config = dict(
    n_layer=13,
    d_model=128,
    d_mlp=512,
    activation='swiglu',
    attn_scale=0.125,
    init_std_down=0.0,
    lr=0.00465,
    warmup_steps=132,
    schedule='wsd',
    doc_mask=True,
    z_loss=0.0001,
    steps=7178,
)
Each number is 128 + 24 x the weight over the matrix's rms, rounded and kept within 0 to 255. Layers, rows and columns count from 0. Numbers have three digits each.

# up: layer 7 MLP up, 512x128, rms 0.154, rows 160-194, columns 0-127
# down: layer 7 MLP down (transposed), 512x128, rms 0.214, rows 160-194, columns 0-127
# gate: layer 7 MLP gate, 512x128, rms 0.156, rows 161-195, columns 0-127
up160:148092146084096146125140108132141161096125107173111096110125117109123114145119119109101146127133100144110115144138071104092132136167133126116086130119127129140090137104081115131158142122104088125144122098107069145146120137137140153139116170100067140128111126156163174186164154123150132131091118154174127136113144161153154152134134122086113119143134141125143120172103155122135108127137
down160:142097142163153114130088119129139178140147137123125111112125143115096146166152083126098146086083108120060137151166112104105108084138128167106123129114145097119133154108116100092137100153140119121114139156124178120113119098120146147079157128126118133132115127102127128165164148135125115116162096103054098130157097118129134078161063122142151168102116113120119129129160129116134096125134
gate161:177084113115162139144101093157128129177151102119146127127110111117139119112128144130110155131131112082084106132148095125140124125138195112130114157127120133107117118151138066155137131089103102115119168153081126140090160148110152111099150120116106129152126136128142138118137126107159110127130116100108154128119175142105168107162108146115131106125152145155171137119123121100130166085125
up161:115174109107140139157072116138130134093127120099136152174142118158118072145127140145127107110118157163140125140120110106111135161145076108142146101125124118164166125111118122109129134138100136158117161153124098127116156133173099103108084145120107134097114138146174127111085151073183124152148116119127137131118062141115117165161059145089122105153137129137147172152121117083157132139143
down161:125151086133159121128168126129089088121168167112129148126107124143100138098088068152137119097110107064087150152124147162097130140116152163157124138152127141140105139122140158139181153151108130121182100124133095155154140146118146096125133136125144131125124129153145148136138133132116106150146134093147127120147125110140134156127133129155168115100107123153175116128129092111108154118149
gate162:129158177112186195160092104124092155129097157116151138148127172163166118175124155151143126149123088120097124115158153136174142130102183117156119118162139118103099113081109160148174107133090129174178145161171132136128119118093158152146097127098109157117130145118123138118103142142120099170126137118146125145130096113120119127152139143131134139168125143134130148173120122130137150133126
up162:120138103160131151082130111101089095118111152131087124142125160114104144153149151129104144124112143116131142141149116126125158108136136148147135153139116111188114166115153103082098151121180137097141115156110116103128133129115139122156116142124153153125103109110127131121118089100127161129145104084167074096129131156156180135116116144133159146123095118106139123096114092113122091100155
down162:137100156110113111130122130111060134171125127157159117160113120150150148144109112215144133135145150135083121150117126126115124107098104129082139170122103138145117115144093161140107122134112181138108164126146135127105133124157096129156110125106123110185102133099087123113142118156131128111113139150111150123124122118172103145154150154076165118125138114152135132119159143123110135091093
gate163:098114156118093113152113109123194111109198090125125110148116091116111110115104157178094115113100155148132140083109138103104106131113168130116125095113167152104084166140116112173129137141162124150140135147127112163102081150154134108098117089133123132128114142153096148149138139124155158166166120144160102155146137142108128110143124140100141107137128094102159157132145160099119116125116
up163:112124112158135165149145150105110160094156107119082129099111124137112112080129126126157123166094090095122134144128140139161130103172108143176128144124125142119107134117128085141118128133158136172066114145134092122180086098116148126140127087113089136156103141141125175074108162100124163133121124137105138163152137114114098116131147122124145132102136091138100125125128138135111100133166
down163:135104105191146178123107137093119116129135128146133118118088110113135081117128117134142160138128100123139110167135118137133126137171104136136143167135123168160165112127126127117123150102098131130147161096125115130140146102129103153096143094109149143122105142111125150116125126139153114111114159151111178186197109108128104137080143146149091094095109143194147159106105127144125116150109
gate164:105161136095128130125094118125126156152135159151126176099140129102126115160132128125104138111097100121151132105095118128106124108152109173097149126089170115144137122133160135116125119103163155121149174106131119131113139111169137161136071108139126117135123132187102124114113162123141124096097162128109142140165171094104139117110134091129100127114221147143122140141154110099187146078133
up164:135083107127144138120143120077113131149116134182155118127156131149145124137140104140120140157085127110146127190123143123154141129128157161119097140123109161153107127137157146168130135109152163089141135140127141110115084105130128098136132101146101132114153111116106081083148115109135089118087119110113157112107120131101142153140083098111059082087186117127166126124138128122163146113123
down164:125150118112157117100147111151130149135132096126123117142099137126135151083122131112135086115128114119109151121099162082147146123143100084086103107126144158128135134139161143098143114093036152122158113109122122116130110143139100131161097126138144138112142171144134103136135170130076133167154143129107116105130137150097148115156118073140086100112159118108107144146115142150132161118166
gate165:131080151126105120150149138152133116128128127069142134150090137109127118151109074138097155121143127123124142132128110136080091122151172117151145101147086120155091134134114099121105125119097114166118158180121151169164101161138124100138096138097102166121144111115118128115112121156169139143131122112113137127059087121157113148132148124125144124143123098100111126104140147104127160143109
up165:118134123138150119105121135148141131109113164161119125142178132124113126137104125180105116127143158139130178190091153139140158154129153106110125110129132139142123138128143160134166090124158122159115108125110121102109079138113124148103123085122181123107118123160133159129127155152171153097134152171107158121141103151134106131093123109125146140140122142087158145159122137110169103133142
down165:155116121138133087142141067165124143130140157128120147117131126075152135117146109113142162104116143105138136121129095097092117122135120102120128107113157160120122106140102145141105121101109137117102145148172160136144133146155131119103142107151138112147137153159133163119144108117106168149152153084100136144080167151165160139140152146122162112174099088123133167107103125124140153147097
gate166:095107149127125120138165107106124117095157096104140138137153093123152138120152112105109091106119134103104169126162117108133108128171114124135083125109114127120068116122135145095095174145119120133116138121121105135158110120142074150133180119102108125156140124127101162138136130174167135176130144120114128134130116145154166131154142140140150151134123177132177157109141144152128136115059
up166:123101145171137125124097164117116123126111132184174135108141140112139089120112109128129137138111179124137141158102131088144122097143136112153137168143145110112109146114149128129141144120167114111149136105103100051089145163128122075126161105146137123166104109111084137119119155117139157108134121132137142126171154145177149140128135090149111125136127124146138133130146130126103190051148
down166:129118149151108170138165161186133146128092104131161090146125158125134102124133160116152113150107136145143123132161072114135135134096149156124099116152118147102148127115148116167096155131076115086131092113107088096141125118146115125120151117114138085122103101155109114116103166145126150105112140118177121082148135110118149176115110088106124117114088097137140075091115171158145131150107
gate167:107134175131117133167141113116140146141140135175123121123098159154097108099095125108116098142085130144115166111134132104096089061153124142120181106164135118112140134084138122146122166147144090189121073157109115139169124105136116128170137129129140106124130151098082143113065135104131135150101098157126146126171148140194104111123144079116131130143151111116133132132130094145157097127121
up167:130103122099161132114136100138111152126094146139083095128163103117103170143152067157125138085165132114100145168137145147136136167120133106104116110133110145115105156138133136150135097086101121113119150154132073101156163178139110153138145099125113092118145114074079114135126056124101183127177153096117120108162127113149160122107172133140119132153154113094108115093110109186120124144167
down167:123082107126104085121103089102148125137130117113178168142129144161109067156081111118113126148139126132105101139157135113121144140152156137130155156109149101119141104073110155138107096144153144115122114150106070138106131090157127120136146141111143106112109141123135136132096104107143114149121132111167109159065129128100129109077113154107165132127116157114092138114092088119140098117089
gate168:138108137147103125154102162139122170159113114102113123150123149121094111148144144126139124123126112111103130120112108112089123115166114176120113145141103116111132122129128115123159191120116117152100147145168136102133100112133115103151133132108131111171135111177134138089195131168111139123124150092123098152137087120151135095153151123166103120142144148126134092124168122134086174108142
up168:133123122128127151117105144124102143123173102110106107150139090109143061129094098096115128157166086147083112120132119154132154091101096098147178160091119095136176148081125122122126189115129158158177146092142099122137156128131150156079119134137157119156113139161150130147116129106091136157113149123122149124158124136106151124136080131132099130129118114122102151148135145129095099142170
down168:130143104147116125161134131086170105160158136131123127100124134135135120155111102125123121126092139162165114121159125117149150149091096120145165118102101108132164110119141135125120037087045126122185133144146137098142110131095131147121109161160153121121095114134135137131151123113102131086148107139098145141138131097115146118130126130084109089175097110130114107138073111114129107121090
gate169:134109126112081146139131123083116133133119089155080142183118146144112140152120088124126163136151166155122137102115166094143157104106112102124137107137148146109134122110104164089174122146140119140110119151109156125122163161131159123135162139111127113087152144148161110122099159112137162095160101141135170141145132176145115129131147099125154090097123122138153114176103138127162101139174
up169:142121127123140097132131156176136134118071155108129124090146120083160109130136128136100155128105124167180121096098107124148125137119146106135160132102117113171147177153166109129112146140137129115165138127146089114156119117165076119120138107136092153155148150138149144148100096118110127110126113107118151143168101113133169129110117158101103195131142109105142121096122100121096146139131
down169:104133120111142112150124148104145111087118095166138152125090153125141151177156161139103135091087103134132152105114143128103149125130130147119152080140135120153157114137167144126123164153141086140112100120112123103104160129133088086133135133113136169130149112127112135140128116148147167168141109160138112141096138116145154109129129158128159107118122154096119148162086161057144132134103
gate170:160136118121116134119123150160134125161133141122154128122183124136136157139156202115109090120163122134153092100129156120108127090161160095070154152130136163146091130107113118131144175158180151147123163111140146125115106139174096104146134131134156127148168106110120132107116149121087119130134131129149103151124166096065108115143156139115141150161130142131149143131142162122093096112140
up170:119105112163110142120159077113114109116101141143117119112134113195139095138109095157112072136104111102130124174088101104104152161157103134133116119128126103136115120141118113156120109100114131131122092155103126148146097107128125077165148105154104172150110155101112115114175106125125161145132121140076094133184122155168125147114130160139139146129140103145143175094105104131134134135104
down170:119122133145131121147094141095149130107127044143139113148155116119139138155100135128160151115145193119103144138112102157135153128114145097109146121118120104121142120089125153141119133138116124114096142131145140135154111131095164145134153134128130102116101090123128157122140105142115156063176133129136098132131137134113137115121110129075101150115112130133126126151093132134135138159080
gate171:146130113125149085101132128151138153138152155173147111124140134102168120117164180122094125125132138146138127113111170135129141134160169147068130117153132095123142101116114164122149128149177110133086096111137133139141110138141112141161063154138126128144111129110140108087131125121119117148135156136123140134116138092108127154150158087125130149130107127109125122143106136109100168144119
up171:134099085116103129152132109194087114087113124171136118148108143111101117120152121136133163153101166120152154135142134130089149128156073098142106089127140125098142103147095157119136155112168107134150164116107138147121197121148139112139181093126118186134182134117143133118147117116115155126101114116098123125118129153108116083127110137120122145128157125119131136121142153133114102134119
down171:112115139131121124172099127103160138123136115120105169101115142100144096111132162139146169131164126132116165130114146115167129113111100130148145132137077150179109113099155152176174153097141107141108103119160088119111120108127125155146142144120138124157128157125074152164079118095112112132097113147114101134095143105122112144137130140104148148125135103108146137130150124111125170114136
gate172:107158095113100126164139121113121124105118152166105160119145090135165112106083123131139166135105101116088110111076122165181111096136111096127107123078108152090132164152151132145146102121109111093128118138151109143143140128108112168135139137111127121114145102106084135148149093135101112166135106133097164134154124128123151104158131121135137134123103162155146164133136179133129116143094
up172:126161135086077121144117158139150149147138158114173158136105090116131137171100149149154129099134163129129154085116149157141106167132120143173129150115151151145125174136132118103135104123151115111130102122168145123129140110153160107145108148125134199169142103102134142143100101136119131118148132116106095088141115137118135138096137157078157130135122136176148131121139115107105084132146
down172:131110154121148101125163107131115130125108143119168132136115126156126143133084094123124147106125147114115174179173114154144168142124108121155089152138139119140147106111111140120160152093106139130118152119155137106116118124113147074161117183117104105105096143181148146130170087153110117145141126098141122089091117146165157099091131109115117120141154131093151134115135104143145157097109
gate173:131156134124084176123104146095108134106129144161160123123123101108158120154162138137137157109150122154150150115083149114163146123129138138129104150111138116147126189110119107103109165178093104125148117153114104131126107126135105099182149111135127097137102130123117141128107094129111120095167143164100129117145173127146137109152148129171100196146093108112166150144119112097113095124138
up173:125141138139171174152121119111125107119134095119123134114116109149172143121156102151110144161127148127119106125111094130110132113144068106161132139140122130124137106105138135152163118171116118173139149089121128135137082117109137102189169165102130095156134146110151134113135081099154136169117135128124089125104139157143139118116135113116099115125149116105142141132116113151142102138129
down173:129111143138142092124137105163103178129128149109106096128137127125095135163133161147119084102113110159106122157125119129157112103109164112164123113097112140122119133124120195134144087140158139115130151100138100101138090116168114173117127119125134109114109091137124107158145109113149137121114150134164151167135148126118137145132136121135146119148128114155126092134149172162167134142103
gate174:142146140115136142151178068088121125120115140080133131172151150098134106144197174139123164142096140096137170097139139121115164123071149100108134116131131146145141094111120162088135125135150150113096166082136124134197099157130129169112176139120104165134143102147120132137125158104076080151127142132126159113154150123136113117151104090093110126130092123167126141155119134119159113105135
up174:159092131131113137152158119120134087077152169118127151154135139166079120119083109153116095138106134120084180147117162100172120110136105132133085107142153103122145090114153142129148153123139106105151144106128136086140121121112124117140102139136113161112142099139097096151117124112145134139130172112064110131146152142141155117180102137165113113157089127080138111107118183114118118062110
down174:124127147111123152095152107116099078123094151128122154179158089176110145117099111143099138090172108152118118165110086106129176145079141162130167110099126130136107092119106150120128133093104140127123110103104097122138117148096131124131165135182127158116148153074126130122131157136105132116146116079140136117159124152100126086076139132120154118131121064147099111127108150166177134128178
gate175:183101129153089133131122154110155135127120114109140145129112139156105157123148106141107172086113114163109139127075152106151108139119164113171157125108145117127151083109149095128117100149160114085134107107097144164144144145084109159117180135122068139101143099069127159148127120153109105151156165123143135113121155125147139135130082159091166106109135149140127129109139126172136113090159
up175:160136131156100115106131154131092144115100136124134132109107181076127157151081087139110115090118163115127103143115169164159166145129081134128085112081116133099110107156123089093109181111148181084113141144130147123133087125100145156103142109102158145138164118158131150143130114167124115148142108147118123117137141117134125144128129139118165112119157179114132156155092156107162083111117
down175:128144173150118111113112144082135117141124169109115109120123151122162134151123096111081141155113132123154100198128095131109099113122142087097100149128119116157119145111145115111124104144136126124134101108151131100121120133161107192136142120184107122140152128136151114107145120101190159154125101139162129107159140122081116122124106124161175089109166176090123132170082164135143152143101
gate176:150119128067114087177098109120168098128153090129101101158099130120139120158158144139147161123104136134150141131111142152112158138127148147143125100134183089139132144122118158140105149148152116144132147158091134129135126144103108100134143121144086190151129149175131158120150153141146120129115152098093107113106158108155138143147160138118146141139148129123130109126122165113162131106146
up176:149142134108107105107092103095121104110138137128135106099121173107151124121134087102126165121165101118145078115145122092125111131133119117127104158126157121139139188120121152114143119133132133112125181131175128118103125162125110134136095127137081157129087104154168144160127170167155096137157133148124165150115158097104140122105154120133083130122128162137150131121121106138117147166153
down176:161120103151125096102172102127160069147124098121083128093098148138089117184127122134146130140149139140123115120138127082131136111140130132154163125141145159136138136111119139088112137137101152124108108159122118140117159143120146075117085124136134141127102152140124063147154101150090106138122127149138139163151125156111097140093109098106077101137120108119120123153127109100103110171161
gate177:103102101090125209106146115098138128122126112167095154135143104103114099140133103108162117070100144115135147121173148081139145151092077130126127109119117113142117120178143152098134137151094125160150093134167141131135119109118157111141120149138126109172089097120150158133127164157139128090094111115117104155166193110146116172110139171128118171152139133135086086088116108118132092138157
up177:097158116135137090121109128103151108180129117165152149123145154115096144113129109143138149103164143153068160146164107123141172105092159137109101112113127169112127123167135143131153148113098146132121119149156140138159120111083147118138094137142093105128084098117104123142112104129159124147124121136125081154149126134108118120082104168123134108146111111095092118155176090120106093121090
down177:108123176166168140127132140119127156109128114144116125120114119134145163154124106115103173189147103171095144117072129113135123135097105149106144145092110121117143135151139158138139077122137134075128106134106132106105125124087127111086107141119180142108111146083088098134173141104121114164120160092106148107158145115199138132126137126118124119159088090152118093116133072179129115104136
gate178:070119137100134091170148092153113128199143090111085119156135131121115097137120164087162149144157110126136117131097119152165081152119131133130128106142097101095081122105111137138143103106147130117140169093138128111095146139115148101131119130116119119077106133107131115118136116116146142200089120140071140148140150112124121116134126144132128154123092160131159138128157153098150130143085
up178:144089144151117104123135146136134152120115189125149160119086131144118119093162136140125155140094092125169168169124111090155125093122147131105098104147134168139163120112108130119091143168097127092137129142145116131145118107101140104114146144118115127172087095121091095134131121107100092158130131100157177169085092109108161162134132142173142114122124103113125141144123087145100103101124
down178:105129187183125128081115161098116104134114186151134127143129154110146125138156148136096147104128138153125177094160099117120125115099135166084149141118107161117117134201113117107143181127186113133194126113087121151117153102126176108101145099122140108152152133173145108163160080101143113139111141106159171159126137100126120144115131123128124118121145114167092125120133087117174091111137
gate179:151132085114121145173085145101127092158153104101159115154168163135107132164130141108121153161151120136142107111140120196168122134127130094161111111129136113121118128105101119167135158116141123111125124153108165127137094095123132084120155100105093135139120135112120101130091093133131083127111088173144128137115114132124116090140120142114118155092123131150151178136108136136162129152111
up179:120123147143154083125117109117107130136104145102082148157109146147138107152186156161131120123147118117162146095158151111133148117105141122162112098150106135103114168085162129114150122097126129130119106112099144136111067095165128158163140111146116149155143080141154123160115139169151122089107120163098127090086114106136104120160095117180132144099083070120131139111138148139116128142116
down179:108069123080142129125106134110129136129162111144113128138128121163092133116102116142119121152128145096102129130105123145128139108156119117103112117075188145088145121093167127131086165137107179116162107111106119160130151149128114149080149142094154132136092152143126158147153111095131133142136136128125108136209168112155147161123162102155108126156150141104098114097122129089150091130126
gate180:129131165103125121120122125072138124147112122111117146126139077164156146115091065114127166076152150149086149099128147161146109140117137144135123136135122128123148089141154137088145125098126133117111145116081121112147149107110124181115121121086117142092128156136118173175113147132123154155141135110094157095148148129144155153103145139132137102102092139109164144140149172121094111117158
up180:133126103130136078142119121128104087127149137115129144116144078136133142107148109158118121110113133147117117158130138123072111119103163134143107076098142135147123090122173127092107074184134110155164120124116084171160153093107174130147137106117159165149131104134121102137139127117093126091146146082123149127113145115128155116085127138127098132139136106137158137159138132122108148121138
down180:091142092135100140162113157146152145089050179125131109122114140113110112136164142117116133129147102128123111147097134133142143103093126141123116120158130117109171125150064114100134119129094165156094114104154131117138128169096120120071133126103166130090117158133152117148149148130167082103145146131102140120112105160136109205117141099175103112116139150115104118135131091167131138127124
gate181:082130147179088154204134153120116142113121082153155132130122102163149114130146112147133117124118154143177118080154128122115112150144111078147140122130142101124140187113101145158125156114056111154116143123134166122112118139118162160132148097105113108101093137067147156154086128141106164151151140087103121125121114136137151119138102134148119119116153132127174143147136159146114131130148
up181:121159109140086140121120095107179100127112121132113086109109147110091100174159138130139127125168150096132106100132126091169126145102155108158127117110105076140126138117147132131129102185114131141140088151116115135127152120106125126106135120131071112112130108158139124113094137110113155112180156159151133108147151121087165173151109131114127104110142138103147108115113122121129118069162
down181:130116140134110162132148164107103124131118136134077131098149088141142140124098134131162128118095128122146129124144091155121122116149138104153157129135168109170124100114113139141130092104081126094114091168149116098156104080169124112127176120114152087170084129143129181079074171106115123137114103135087122133086127121138089140122111124139092101127111115140161114154111112085105177125155
gate182:135145167137116102158140121115111109117153137164147132128139137143155118091134145115116140119103126115122130143140113111125150116123115100144102111130136128089091139155113158170161124126132119100076146136144144129138043135096143143159141072134122141116127089134112192107121131098129152143152143183121147107154131101124116158144178071118183156178106147124124174145114103108133135128136
up182:132116151084146120088110123049132147132106127135113142091126129159126108156123144116130097106148168127126161118107122093159083097114173099108085104086157129116154097126131107083181100106153110120091145129131133100129114129134137127136110137126112104131149146148102139151104122089136119144145110133138139121091140110147129086170104129162083083157135118145085107142123106139132123089104
down182:109135070128122185114140110112113148133179167089126080124139156123114162111125142149130131158149110139127067091099111165119155127126115125158142155141126131141119144123106120133153143101195102167130138142092155163123113194148150114130136178133135153133098109156122123105152124109103119175136108105118147121168104098120147092129136089109118120125134111103114120106125118097135089116129
gate183:103109156086132141132120130108171132123145142090100132131153135103110106130080084186102139153112135137156122077086107104113143153138125110184127132175162127160138146150143117132154141145124145141105122103110141176118086109126122131096135144152124082131097094116150128133125129151142140179142123082145059150170143143126142101108147128071115113140161136100110151135115135118114088116117
up183:109124124094109118135105112149144142088133173103148101085084135114128113128103135173111107118113102124174141103165104132098124148107100174079104127143141138162190108106155146107156144168126107156106127100136112130112146142158106160155141155111139123123069148120110158133138138138125104120155111150113113134158106126128100119096154158147157147173159123118114103126104140162086168105169
down183:138146137160122132078134123151150148106150150157149136092105134094134152129128162131153129143149133101147132044091065107148150142080102126141101104134123154117137128154120120090130107092175114115135154111135141126098097141134138151120130112107128125130129119079105158135142158168088090104111151112152152140127137146158147112118155130138118159189174113139118118114148111102115170121147
gate184:152164122087127157125135146122153100121115129151142091139162078137145103127094139072075130108071157148135099081163171118106080125136111136102133084099142129125084147148126159142130082135131140127119147097116124144132128184122153131147166128182137105091149111146094115160138093125111130125136172158144151135085113124161110127178130144137131145116136128132155158092111152078117136117139
up184:107104134132094108141120104088123118096142155094132137109092115107130105111161155099138127113122129125155113090157127092115170117153143103110130111119129137127062110114121164157142102192124137104131092149154133105105182088136137147130158140050119174124174138064137111127128117135103097166103114117118153140132123141132153161096121112148104146136097113114148159098109161140124126140123
down184:121079131129114149122152152132158085128093154111067207141123107108121127136142119106172143123161149111152112108125128129111137155120133108128132117136110147102177139168157132142121103113114144138114143129124149107141106114116113155139149109148140123121169131164114120183113142113132134078128066075169159096092123126133100131121105136105134132109103109144155095177120117117131152138178
gate185:072133113112125105143125138112114107115105131136128136092110113151133129075129106176127131131136143069127107173157165148063091124129095133127097136131153095167108158089149074145130149140131132138115102147109122137145137138096127080171099104125124120086111121104152108129157111126108171132125117131144130161100069082145184146102153149150125095107153137172144095121154138133137132140099
up185:095120165129107113111134127126122138132189123134173118083117105143147164123137125113076139179148099139129135173157109141085146138127105106146156097147102101141076120156128112157100129143136100116127146142166105155140156131139109150136148119115114115133126123128129110132127135133153120124107045142116137147121122117150097179117141122127140142139126178135117147107130096100140091121148
down185:154133156101118169132184144128138149112147150125081158144138145136091119147130142135170104103131123126110157094103120135174143122135115148093137115097099104091138075152145123086146139126177163137114108124127131158090127120123111108123140137140131116130129159125077124134121177080135136137118134145146152083138128099122152092153105120129129125135110111131100131149104139161140152094141
gate186:136129139105135131137169109147143135109166138103090109137122130134160115156126143164147149135125156109105134118054149151109138136139148137127155121118134114122154124135110155113111156146134135080145118153153147130119151169111122116106137126139143144103110143135123108167167101127147121131106116118066081078120098130122128110143133139113092147139135138135110107137113156118152137115159
up186:151103112117112131080156123140125097073144149134150131120160175145144109110131155074109121124107125107108138139166148146147125130169164120110122151131150148124166098178124141110128120151175126127136111122147127138138118133104128135113126135161131155106135113084145134097130097136146110122098090148097137170158123123152131100148160099118178130164147109164119094124123137129135127117099
down186:126125138131126109142133151121146129118144118116113111090144112122165124124119106136120147106136114101128117100127131134167157150134120141175136134117094137119130160087129126132158116161083140125143120148113149090137166191087094165101113131100110124096132151170113154161124141113110132102132076124133127134124096143159109112093100127144097084121126143153123111157119094128131114104086
gate187:153108130141134136126136118102133140140173139137101118106119094106078068106111120134070128089154121156124158154130091092084101108120112129140139143154088140116126113111132159135108112155155134142136128140127135138153147093104135135106168149155121122117167132131121107158124107148142149081097164102151139101123141148116176133123137114135119158075138130139106082078152125129087104152100
up187:127152183181088126114133098123136108126082161138139150111132119127091113143112163141096162082120169165129135099150156105109126087114114143088115137122129115130123151134133151112140083124115116076124134097135081103096121114090105124126130124125129166095155099136121132163099105134102112117087072130159142141115079126114114143148075092161108128071148135170083109142103077064115100133151
down187:146130120121101138129156125185103037134078111111126189140112140118126086143085152128136124106131156097156157068160154157094128104101142155163149126067108111146097117128156124107100108154135105139115121098143100122129152120099144115143105150171107097121135108158129141125128106133135108127171107096164105128166119170118090122166102117147181131088133098093142138120122122128180120178141
gate188:147157121141123113144152105107159179144105142153128171104184104156116147107102103129147125131084091115128123177091092093171124136154097130134137156130150135130106110112149095163148144104148094148123137169162140126135122097129151108119113143105101157095070153135136136118134165132116082140091098133132130094173155116169126141135157109147090113181176123114142181110142152122132098128103
up188:097152107122100114180152145110098135141115120106143138090152174121098100101085118145216142104083113092143157143174134146161151133097102112135111135122153106122121080120152122151115152133156140124121100111117145157135134130112081151132107140128139132111091142154134152119116100113125137133105108147103095093092144137174095098145097085109110090092114080142133116117158128136135135170133
down188:140129109145080118137104145114104109156171134103125128107092099103154175105163132159145157113141153136101118104117145158102132158084155112182082098145102157114119126158141141079161123161127096131141101119128117177127127091125102134162113069140113109130126101106094114144141122087148114133172152125099122111115106146152146137138099139153107149102122146114119103150111140106105109090163
gate189:092156114091169116163141128129113124167156099126120101099074102110132152130116113120156121148082112129122160102146108158148116116147144083130143146121099130131107108113134155159147130110107129138151127148153125123118097080147165146125127124158136144130112127142149156150153123107152154068083113170158120135170177128191154165133152124108138145127119118119114160120109123147155127134103
up189:124108135146088114172142123101141091151103106131151128134150133138185157111119090172094159116130129155151144116110145171116088118139112156147108152140106158103156119149162141068122123104135124122122099155099119120152149134096105091108145116146106147143152117091112117131152127138109166123157165153121126097130078169103152118160125147085126111113094130095105154111130101140108133137157
down189:124105097136150116094109125153147124109114136140123113141123128163112074116139138133126087119123129094135095092126159110169133109128113134141132141124133131151144120162147162139099153144156116134180145164133108137171156153088114156163114110098129127133138134083123133094098158113149093087128147084130141158104132150078127141125123085150098113118127149131106113092134128148136159094186
gate190:104165083134122135110136124148153125145123140154196132157087163153126180147111172130103077131148156101078134121116148156147116137099089134127111167128101120108171103102132153112134109115118090134145098130132162119156144126113088122129163143076105181109151120116151129110118126127168124145136098132146111142153153123157169127114123131138121074131136120129131123131169101146108164135112
up190:093116090137093111121116129165113128126104116166092142103170098124136106109124104101135167119155154144139138122073118134129134109116134110095100149090120159108121144146145101127160113153132138113146102091152144101124188067112124161155135128130147134127129115120128163137128140119198155128168097124134133140151156136132154155123157127164124089173122082106149109124134161121155051151132
down190:124158090132120132119149122086129157101161129129130104144112090108082096105100127164163118126164133098150122105189129130187134058122088126120132167124137147118173123150104141117185159136190102121120132141135124143103155125139139129099133103128126127125153141108121127158101120108141111122146131127129127120161122108134191117110163086108144125105171105101127156145161122155113128133145
gate191:130185137130107132149136105097173102148122109149115147151088106160143158116102124147125153147110098096140102109124067135127173125161129089150118136157126126137154076101131153177110138100114109149111131100131135145146110139104163153143109157103144119195150107119138134122085152143109130117109118148149119155156138120105131160137119133153180139058190155072148075146093154161153105095078
up191:090157100132094134131118127153159114135134057144152109150089126075134105116185139092141153105145105138133087112157088119142119128167156166120153127151122138092150159161120164168187146121111113125129138121123100121098140125132148126171111131101156113111097095130135137137098153132114110087110141144164144118107091127138131143117127166145152098152096147122122127160147117103141136111159
down191:124079140121112139170108139124118075161132117128141152146140149125132139173083099135129146124138162110155124098155137124130137081105106112157110173115143115162097143153137120080134141120128111108139142113176103130097119126138158095161160109095139135107182154113135147146152105098098131088160128107171162146121140133158108186110121110082122134115143114119141140142130136144145143128142
gate192:085094109107109120091113113124095140129115125082103099110152119076124130131146163123106140117101100145104117111127160115134148175107121112101118145139122126136170098145084077131118113121153094151114111133097097152098058103154147108143100157126088110131122124104095101136124098148150172145145141128114134145113148137141135073148163143168137133159135137117123111111113117123136083061143
up192:131104146180123127118141135081167093121140139157135126155106097155129135146155156132108140120153122090122124116103141134092104149159137100137105139138151090097150149101113115085106130134113139138113099149127127100107138127122126112079109176131187104147120087103110157122104114141147138145148131130166118119125164139129191190144103111121128157164103121075113123160150128139160134140108
down192:092117125077103112151085137122128111145188088110129116146127152103139129100098069095113152143157123170102149149127104119113151145097155142147165145145113154148112126145142124143141112143153095123137142097082107157138126125110113111120131167097092092104146101127152134102151150119144094096112127141084159114093112147133129075121128158125148097103129124113107170150094082148113115169134
gate193:136165124170129145126144126131124093142142124126150112139113119109113126104121153158095125145156122124112156107142137122112140148132120106119137180139111150106104116105150144099158142084142140097173108152125160138104111115106115161146116173099154117117150122132147166187128137154106120119180135132137149136130142090107131136108185118148138090154140144109109115119110140157143083159167
up193:154159141143107117115136090128176118142113093121119150115141155147125165098171136086109127159201088138151142141149159103158132161157135154083163114166072134101116115129146132125117133150104144123114133156151163142118120137151125097106108109121184122114187125107112129181147130133124121120146095127152089141141136091129103140107125110134149166160127154141131144140140114120139108125137
down193:133146145169126113137129121143140144134086126183160154153134164136128118130133086118140122100147119118137116162182176133146171150146113098133152139089116124161076162075112111130135131147124199146169109145159082126131157136125118089114141114129114113121138139137146135149154103136071147104128134119126118115110157134094132119142121151140120182143133120118096131153115085142169139145147
gate194:116131094107126121159175115136123122148117143068128147047141143075123162098094098132068149148136140155132145137090119115137130091112124146133133104120140102116138131135112110100152133147154182110160107150104126135140090090110138165134115085107116124158143103127105146149147166152133102098134123133113144079105085091086142135149145134123096196164121089167118110135120165113140138116136
up194:143149125129132133159113145155154090127116138135167134084148137107102139111117126137141181088164139131140112165132123108126142117065121128140142155126087139106126113139135104134100187093155062140110133139129123158120096131105130110087116145105150100090103147096161128176085145142115143146138130141146109102126091138109107158121115123154142143100108127115075103133131080098136120090166
down194:145141162137122169108149111151144165180142140141109105126132129125099142162112160128135089150147104155111122102131136141142092106173108156152143162114160112109117140127150131105093086115126164136128131135123159110141135138082137072120098175121088145161134154123176134083119148138126158134101112154153150134152135083136135119139145114173150090130094100133139119132179151147100130153115
gate195:134128144111135115129174127131097158150082119116105114123149119146172143137130130114106150111153098129123156149141131157125112087149168089156163121131171109134131083136115152116120089111138095135116133072083102163104144155133139128139162158121100108118150148110115135127143126174130128114125102143140157124106123107157128080133124116161103112154107144191176147116128114155128111112090